From a checkpoint of a small transformer trained on Wikipedia.
Architecture: LayerNorm before each block, rotary positions, no biases in attention or MLP, tied embeddings, attention and MLP in parallel, capped logits.
Each number is 128 + 24 x the weight over the matrix's rms, rounded and kept within 0 to 255. Layers, rows and columns count from 0. Numbers have three digits each.

# layer 9 MLP down, 96x384, rms 0.0815, rows 0-95, columns 192-287
101098155124120114118117108150127094131114150142113151139133119106110112092093097119144116109101141157085139135093129110122149113122127137133157112160142093127126143132108143126187122132107148140113119148128135138138128117130133153140153120131153089136168142102122086131068148144097123119
118153120103113124138130150149112140154105113172124142103119134125122129148108104156113118080160133115146086137137124113163098103103142177175151134129121098099124165140108128090130123136114145104146152140182121141132131155071135126111128163145138118142115117109119177145139125090137135102
083121095115145100135130129138171115133120106102165152172117106134151125145143126102146130144162108130142095105096062102077137150057125154137134166091123119103136150140143162141112121120144111095097111167079129139133156133154116107114131152161094123131099130130101128115124160135113107148
123176132110110133130160167099119116116093110157135134132094083148143147121079141149150060123103111148167102108156132116121128114124081138106111149104127130110121145111137151119117094131089133108136104150147110120163123202150138068102094127140135091149135183146099120178156118118113073146
124109167143136125100133152121184134116090126163145099151148143130095149143127171132127119079121061126136118154088117116128139145124131163106118118173151102153096121101143122153154147145116085111118154124096106087143120059151136124156107119129110117116120184122159114123127132124111103139
105115116154102112094146154143151158099156131122143087172073175146094072099114104196142138150120074085123105100096141116147133077139046131112116133158186076121118139091107162119134157147166181087088117118121152122122104082197118130202137113110106146179158125104179106122110157141106182160
125127142135144149146114137171108112129145124157131117091109125140103112107118143129105126110114153130116132101131153133155155092177147142143154155092108119131155156123137150100122142100103108130098122074123083114176109136147163071136126092154093141125153139123120115136113086091147099164
118102110145165119137146119135143096148140124131111128144085129143109119105154101143149161138147141139094113136095100159131123191125120135120131084137089082123147156120120116147141071099095121130117123145125132122110112169115141145111131143147163106110091101086138151160117126101113115138
159119155114120099114159156113095133156121120147101129173110130138148162127159109128124100100139162119153135115131135127117114124134163168102137115130150150123122071132149162152135097107159141141121110104136089131098125116127124158133132107113159121090116127144100161112116098126123110183
130108099146173097112140120140135099135108132152150138174068110175137090150126147148139135155120121115120154100119149127133142125134115170097152137120145136113126150137121127128096112131147129119137144151165141118122106109125134172110168130159102132135130111138140138114167144135132123127
128065141094095143135101098158137104126169128076164075152087139119130083129116164135160174146125114136113129155141188163114139127166129139164131143109118109122106115144168139146159168131145118145146134149129150124170122122140167130097124097142152114154131103106106133091169122124121138114
119152114125136109105174158133118085120138178132136167126140179170094144109128115075093107163137123173093156086138085142090137152124167141158145118128145150146145121124119137170168149137109120155120106165115103114113145136132131166160112184130116123141139107132108120162166129138146139128
136097105106114145089110117082108181132155109097137111121229081109129130133143136115109140148144129088137121132139101143141127084142129120137097104143123143118139176095084095085137133153197115121139148096115103150137151105131160128130131141128125116160182073150107122094121142115128125123
096143148111138121106106145134117162074175114135138116095150120094164134119117138113115127135118113090169122122172116155114087119161148134139157141155054111114153153155117115120131144102106119072112113121137178087123097111147129164131112124133134119147119150141098143071140120152124164126
107121107143104113093171130113083102063191123112143112104097126134150104186119126126139137153150121153151125089165099120152135146106132089121114136117134085119128100154145112110136128179123140123127117123122166159151151146123151147140120120125135137111135101101119107118149110178169136117
117151159110152137108131112131111162164088100124095120097117125121170112126134087101148113080115105174145122123099149093117074114139102107142135133106151142142067125139142144129157113135163078161112097120157095142136151126121098125115109099149121138130135133142127107137103120147179150118
111142129154148100161133140105133116162108116119140150139161123123140158150124085106143068114152098098152129135119127111132130166116149100133113118138096108115135119123126160106138105150134089126141141118153119151128151127116114124134110189156127121081137125112117129134112126135139112130
094141151104101116162114125164141118135141130127140131113104143152113122167126092145167157147102088137122171129124079115114087142132128119108102139128154143143175130160142137130126083087096137117150108130076127171125154126088114113130135122116148117157082113106153150103082118133124127143
132127110148122137170105116090133112160151103116116115097114125167112130149100117136124114181137124132142088134092124132123112073098109108123122137133181123116165169121066097139144060106086103155128102132143159104116162118112119153123130130140111118148118120124143138149129116136148132121
109150126175102096175112154137124134093087170140128117115109137162127162161093120141106089108140149093138108126149105112116159134123100151142117124112148093121130128114155073119128112170117160155107143156121139163120135142151119108106075152145117161173153147092099094133163151103160090145
144118146136143139153135123119113131131126169147141123166122147102083120115133134139114119098148128140102135114147134156128120139134145130104116109108164112142165122156137138136133174085131108121127143128143132130146129141149102114131086148094079084146129079086085122082139087171137144151
143160152111148114133110090158142114133101109122157115183158127146107112127127146147132093129142137112149171156144141131158101154107139106099147139176132114090108151116119106106102096141150148097168096143115118139149111090135129140131112168107106123120121151208130134163122144112123153096
145180128150154174111137129187117137155096124123143118095156107092108115144070086153125123138121110134121120085140147120152104121064126162136164130131092153145143112121143110098119106134164113115106108104128140119119149133109126146125173146137127070104182181121142122122129143118120130121
105091125123153134152142067110093140134112125186167130124100109147137064183135103119137095147170132102158109110141129131154142110150080144125115126111110126113126103106121135160112106109103139115113121115113128117060107147131104122117138167126157089127100109137129142137074137190105099117
137124162142102132119162122118142083112139109149106159122128066108127137128111123109110133142155090108122105128152092117154135135153123116134123149119091129143131109114132134137154105136135129145150117130124149093149126127152131121125128136165103137131100087105124156116125157108131153056
111105117141167172119105114113134125058155143151119152117155172142131127125115127108072176087087142148106114109129130115105143094164155100124111149149144136137120134155133109105133125136087174159144137111123085121105180077139148158117112098170198109129132137130134122124140127112158118138
127154164117132128128150101114172114150126160127117143120119145133156125178107129129116097134123138152075110169141120133137113072145111132103138119095142134118137113115140126147132148140108128108157136091169129141156122130114095102151086095119152120098067114125134125106121132117151122185
148136119102117148102117125102128099121118123113111114139099149093129081153161148174122077131133155115106146117131149092131130137102107135148123102136095088120134132135155132094083118141111151123185134168120143125116100125143143119085134112128119093139122085098142115079125168068155096070
159150124131111130136137133123096128147141117092119162118104102133124112090144115149121132128134145100143168124154156141091149150128154163149131151157145110144138120130120130151113178125103161127101163129140124164141114133124148129072099151075100106131108142120120134154120124154087111127
178147122116158136162151108113129141097138097080176143156122161101121122131143152149123140060076133094169133154083065127126088158189094124132102116114136165139139132119167123147187134119113120159090207092110174133177101126109138106164123119155175196189112127134073157136196056132084164210
092126152125120127130139133096105103146132121136103155139127111114098148121140120152122151136146090135213113111143132170128132091123151116136123136143109142096117162082150142174122128143088121095081115073134152129128117141115120115091119141147134085138139135132138122096170120088155139149
095161114163142117137144114148141133111114121168068166126154153127129147144088143098113144132126135149122099135131158099121131133102132131119117166094141117090137106127175140096072147098143119111156161099133082176143141117161124146142176120140113153138088152135121097166155162120138116142
141146135134147101139165112117131115116128110094104161129104114107130122104160106122138148161114124120147112158150142101144126138139084108135161091148130164115095145142154120132133092125123140163136115152112150125138134068134125127151173114124133128182118129154132151128142099105098110111
130111130152136090160128171102147089155163105131125137119086136109160115148131121114119077159113179158116163145163129134160159122136110099126073091112106124100068120129150171115112131149114145156166125164081131068105089097111145167133163104045129144091136136089176088125124102145123140131
118138110163094134110136125149131150119113152148149094148119134132121133142168126096117133126077150122159133140120148204146120165127138102171089122123161109160108097118107124097109154108126154148128130127117133173102132132118165129146117079151152155115136111109147128105119111115148132106
146138123142088139137086088121114178132122144154116143164119124153173121172133118152120109135159144154161139095166122128155080100115155119122148120140142143135113123172163195120095126136133175103101151176143103155141104097078153099144086102133140134118123113107146102145095140145170183095
115093136150144119132098100102148128162116126166123119113106101149101141129087134120088158131119140123107145136122091141105125124134114107146126123083136145131119189114109110106147160094114083128137133103100143101137136135120116171098151117111123121101133157104123146107142090111096141139
134114149168159128151090137118152133123129113095128121131148112113159075129126137147119134111097141129151109110120154118152083111146160115140131154084111132118123163128151128097131118117120096132118162121142161166097085104118114106137130137117121117137207139161085107173122141144150126117
139139084103114128136115129148124135161179134108123118126117161129125173095149169093173125129109136135177131106146117120143116159107128123150143102109167113134160111160141124126142185106142122092134078106097140122096103169124104125102149110120139135127117103187151143115143140159152133125
123123183149109146160090152119128131080148113150144117119170135149158140099073133125183125113165151160117172133156125111137117113120112127092109121120110143087092131096135141088088120173163162152134151120107134115166149104152148112126123113109142112133126114136141125108121123136157146139
158151089092120149125132106097148126126119129084132172124130127085162125091156093127173176109134115090151106155126110151141112111117144118150111154142115121157123151188135131138110144128121074116153173182133084112124138086133142099120173109144123162181106147116119131112133148160136133111
186134102060135146124122139147084152107144112085162102215118112128163177130124152120129138097105135135152147179105124094078149133108120133118141113127156119099080146137156150147142114060133121131145082130127135162144130115165160135104154100135112142146128137129145141147145181131082147114
149137120124130176131128118136150105083103154135109130156120167136144078083142097101120112119172136093098141144113148101136177111145098133165148088108116174177117130149138170121124119165122129101149152068174144129092140175130144119120132151098125141132158172098135145065143110112129149161
145115141142137108090101137129124153153144114114115105109112144134136104107105154173155149126168138152112108115181178146149177140140130109118109104153126088133126142093096123118175151157124136111129137135122136081153154133130080138142099122140133109155110134127118169133114170148103138129
167117106139177099144121169105101136101112120105151134138120098106118165091113162145134131149168100099149135181113114158173174108141102155158135115122120134132138128134120123141112136122162112109137110119140120115175139118135116107141118132133169141114131146126130126088136127134149121108
108084110133100081159143138164135133126117158172125102173148096168121131159105121084115143126161114159135114162116118117105142158109117123138101099138129111118163131126094087184175140052147120097092131098112097121126162175160134130134112101092142160131154092080104080136109103153124123100
120138156137125100173129148104171149138126163125177183136122123057133109146111126130119125079109155117096133116114154159094132135145115123126116166126104141136105117141120161130121152172155113106135128170139142128106140142134100114146102086133087125160118097091082126088116162139119130127
119085157117126138092164144135148117142096140136122145107140125141096146130134158126159139115096137127104077106141155134097137132182124134139159170137118138158118151088081131074127129114129147078129146116103125145126115163165122180136156122178101142133183129147201119166109128114095130144
128116148142134130141122153134141114159192158145116110091121135141158130144087165090142132155126156126111176118107119117090088193125159166138117151153105193178164100145093115146134143139136144126114076127170150127145154112108155113176156132158085129103206116159108127130189101128160159193
111149121148124172115139154115133146098139092124097112121130151136124146146129141123170103145120128149145143157141163117122126151141128101099098150096148108163107141106144141092113130118126117141110100091118107099107149159144163097090151141147177134122086110197111144125130126128082117139
117111138147142147119119096134108135159119130126151123116122169147101136105133150112127148136125138125110177142101094148118094126093149140106141109164149134132129132169125161135123135119136142103116140158140084127155118107118140140123075135124131123121143120121096119184133138096146121133
112131110108099094149076125132156085163143101106115134120136106135150110091141107099117152109160139135112128124122136128142146102123120139124145129092108167089181115089113086120117119137128074140090138140100108127137094137109118125109146149123162132125153083101145083093091135163199157145
118131084061100167175161152144126133093135106115144130182177115107106111115143165105111128110126182159122149157129184150112179120170169105116156123150121120104106118118128107097138139108142117123129108127168107167135153142120112132126140155118126107149135111106104118099059108083144153130
092144162162106170118139102103114121114121127110112176139109109125140144119150140113117125120133136133152137155093109118114127143146128096126154142148151122121137142155184159137123110128130146134135126128149142126138140135093123123095140104057123157091097144155139160150135148133171174199
163112114124104143116136118138123132104114126137153093125160109113131121088119126139135167163123139117131161097105148122136122092154111139140140144152178170132138147146134067141128134170133121130125137153128136125080151130164078123101139167128149113139145125116095127158121087157091122132
147115130114120138124117123093125128147127122106142133136114143144153169107163137128100118137133152118098114121158139114120148176124115107163141138131154153121130137149171132139129130153122128121161088087115134119116128109113118128114106177112122125104153146148127149107128112112143116081
101061120140152094112143145113130134105100130117127153199140162086151183117103044151131108132180118130133138119134145134074121100120131144113126146104107119150142120143109108145150124153132182159148158129096133160151120142178127116135117093098136136126168126117113139189150109136112149096
133121128073101142118108113138132115141092096128112155107134121150121138068082139140157140147112125144074131154129107132164139134134124074075123134140150165139140075076101095096145117139104120147107129153136127127134143153119168126132082084130117126128113130143086122129132105119126125119
139173149119112087162142112151143117175085170142124115130120133157136146138122158132117144153097109074154105135121136149151123123105126106153144129069103130131078084097177094111176126101195141140142125125123118157097141118149113179116095127127126115147098108115137117131098090143097119090
129168092141109131092122141128131120139122135092150114115129132146145136115192154084115131170145135112109168150104113101125127132098085124098099133157110138120109111143122129158113128099075168115142079125116158160097120155129141100150127134082109113133111091144151090127121120164122126125
157095182109106125137112156087158094160117145148121087097130132150131121124157156116115063143158141143082110107163109141147140126159115123145118114106151172127159126153105117134112122141133132116166121110131145143131098139140168129098136083116145136123109167113147133128133127141136082114
148123120102136151108134148122119130120115146120111097182128133141104146118110148120092126136100181130151116140116108145111127106123079113137175160153187094095088151105142161169169122113102115126141068130127121149116130063101125097168146088163139110112102156165153111137158187108129143109
130114093128135100135134157081162154121118089166144127121142120141134081114139123182135157117105104119126145046098150135135110133126130125065115159118137062117152106157114189124121110119090180151114130149098126111130136122114105103140149077148147138138128108114149159105101110126119099114
135121112114131123142113143163130097141140149157188099102158153130099095110150101134126127143142110145117141108136122140137122108156186118116160107129046102084124139112089105154095128116157117125133136154091132137098119146096119092104156161127207146120107103130111128110102171125119161133
084122126049131090125176139151146188087106151104100136136119149103129142122153128120115125119097104117107115152143119115170160113135108123104127157191091136127142133105143120099141146125152118133127134113089152133094145140146144131147108137135135122128121147136100114088151171117117133129
123145158164095130149123144123143144163116130165100094069136147108130128139137147197114140084099105150127136073107167125125125151153135149128120066117126107119166170108110107090139135123155148144134098137153093121121073103103161188146131158081140095116141142129125119146105133125127083127
126136092165099152137170131127102128139101136117121126133126145110105149122182140108130161101159121135128109104142119122123128084126171111159133158114161155136080114152096126147124128116139148090107111117159167160092122121090125088119141127153133149091150132119059121143120129128087120120
124117145150133104107111159102122130083159111104118127131124128128086166115115125156088137135148122077143150124160143119102122182177158117092067127130164119099145101134069125122123136137113085197173139132146127111129099127125163123144153132196120155103125136134161080117126097136092116147
119143108130184102119143117099115159162145129146131113137146146113127112118095122105123091153100142097154131119143119162087132095140120167091092152125141135130125136103108123145106116176178102149075158141145153092125099138139122086106143097107091149128134158108149162161126184142109161129
156139057075140168152133113129117108151130127120117105126147083103113165131124149117149128077125149098114146142148095112074110134126099132192123117123094179160160077145144142127118127140116118077129141139151160109161141146118135128143173129116147085110145109123087126131118074159131165106
117086150123145133153105125098150184097139198142110165162126147133083120141094120115130147142117114122155134135111115150143089154139106145113126126156133118113180128145119124115105098095108149144074140152132133143151109117132149156125122139156092141140135142125101134144177138121137152149
129135133142135152111145139111101102096159136115137109109150102142100151157121140133088102175095122126149102130150072130148166116137145093125132097105133143111163139177163138179112158139136088092160173127169135123119082190114142147114123135135119180134128147095109179135119133166091128129
156141126133115140094102067176137126148088147090145152134158115166129138156141143124111137146133119120135144158161147171110128108123144107134100114168126126094160121123106142188125142120138121126141114118127163132110113125125140112107132122133146142133170095122149129105169107101092128099
147085117120150110130126104154131121158129114142163187103139052144138125129135106126120145124152102120094120140066130107172127140108156115147140161113111145134120142094123081116129144123145099148154106132111087093114099112124107130118119139123133153104099149161142155137158125114120097134
164130140085146121084122146120132114184126128138109113108076141126191150174130118167137135085116128119166114124176161135137122163148095140098058112069127136161172166130125126137102110099162146157113106117128112105134101114135143129161154161128079160134116131122123159136148143151158114113
151112157110089104112126111164124134130126120159117111099131091110135123112172153120134131101154111119138134166102113109134149125164146152089158086153148128138124112139145120138112117105123135123138119174132096139123117146139133139129126135098069118068167151144166143148096150119127144133
129152174182132117080120161112136128091125072123087159124108125104081133146156143127148106149107081167095095164125118111122119122077111103105139140146114134158119118103157144087151151142095112161102173124115138178129107123111107113135130124144144139142134123153156128150116139127097108121
138158101150092089136140075156104140141196094125148095120137116134109117151121170139119143153104143154069116132076127114115079146147151104124089096103142133145126143146124131124137133136109155126119194121211147080127097151123115140122136144175125128104094113139118118123139092128116144081
125126131114144120141099113123136143129127078150129108116158140122102074124149084128200173148095118098087151096099121166108073140145120145111159158131121093143085128128123138112155123132122125085114100079096095137065137119146111107151106157135141082092150145143150126171166126145145118126
175178092140144109105135177132148170126137160124112154123151116153153166126076129160135180118109133154117148085124129096098184125078127155105092168155118151122133088131132136161152121117092158114109168102112100162141192128127106158126109116109102185116114171153143117114103173120151152106
160119141163117161139101129110071143102112075148096135101141149062137126161168090114140072098154126131122054117080135155139115113124150117143139166125088148160118084106097161137155107164128097129134186091144120134148140197077104130092089162143132108089166129112114106140179094108089098131
114112131130130142104100160136146116110146137121110165126140159105162109134146095172159131156135125113126081140144141138149116136108144116141103138117153112175088140108119092122081178119126136095131134100083115105167149115113116186177116115173132149137099127143155102146134125136113132155
117156121118153136107159104167121174146134120126130183144120095145099130153113106127118106157061127132153091167106103104105138150137175140131154150149118140126141115133090114137120160163136133168133142146143158124124161136079077141087142130144146149112130163161139178157149136044134104123
098143132139120114117163099107135111103158121108132095104116147076106129156133110125099102128136145148135140123147141078114062151132094127162109100134113110106130117128125085090137138134114136125117139151122111129116114117130116087129138102121127134129091137181128144145094102144104103136
100137121183138146159138118139157102150093171147164104110134124126182142149173103111117107149119121160138141137133113153166161128092141139157127109144125105095134189163154108123153134091098137079145133130108161150120177109147140132144151134114110103142133085106146135085120151122140130110
136104120104123113146128142121112142112090114117161133101108142121104119119113114118142156166128135122103137114150110112165119119107156129172141097104121086134137109113112069154146131174200119147120103094143146120093143127196125108148093145119117164177113123072119125146177128154110068148
146128080117118169158156144127144152125151174134081153102150103149132109117138107102121128097176118129155112136137118125126121135111084171130191058098112215150155125167106111143102162099108118189169112141114112105165101134108093129167140115143164140118120126158114135125109144117115128118
127127113108118131127125142186126140148130176156100110116144090109138112134138133131123103112136140143151126104116128148104145100112082145141108124131151148122112087105148150108145147134148104133182104105128163166134148116127123121143107126093148137120112124178163122102102131099144103137
104085115127150135160130077128121150118141164112111120101130178153117134136112128118144153137086124107109152147141140121120131137089125135132150108143141116147081090096110146104128129150143163117120094158094151063123130113132132155104125146106093144147151119102139166129093068114161150146
131137131149118111112083160154105095114114114086070127121129104125151135149136177103184111162110136173105145166113090108119160143130179091158099125167110145123068131157133138124089116111138123146108098148105118148108121164123085135156108137099103133075090133125169095102133137116140111111
157161136133131119130121122120142098151149149110137162123166141172131124098106154128096102122136133173086139128111120125143129130111125114104178116129107098165161098142116145127090124116109124150134178124122086118121161132129117133108113151102105128106136143092119114110127126188156078124
157162137143153173122131069173096130108091099129135080166132133140115166098110147138081169104177127106138124088099139112141085134105129133126131099108069139194117107136148161132132099128176143143151152124140115138098158138133098174105098131109154121127098120145163106137122096120102168160
106122103102115122126125158106102122108127145118161107104107148188136109131110162115115154123132121113122144111148155193181150134111158159107152141121116121107120120090127105144160118122094156159132184134145124098170140122140130118106129107115116169149108121112155129138062187117142097129
090117126144164169099144138118086131095132161156138114124158107125128103105154152140169148063110098110126133146127159088132144139115147155137150143130126121118130145120110116171093106192145123160103130115148114121142129128134113126135127141122103119112081133118132122151173162090112113127
081122152143101133122108110118142122128141126114155120141137164125158101107137121107138146129119115085135106153105127150158160102121151119122118126156135134113129113105099113141120096113115154120079116134151124104150130143118169115143175126106134100139144136177116104106100116138153164142
132143158100139150124108099152109165140147104095102138106099152094131180125128073156087114157096168150174099135147147120059144148118088128088136116089127128105138113114151129167104141092094081136106117142136125153152077126095141119195171105119135124138144133140130120164125129120142148109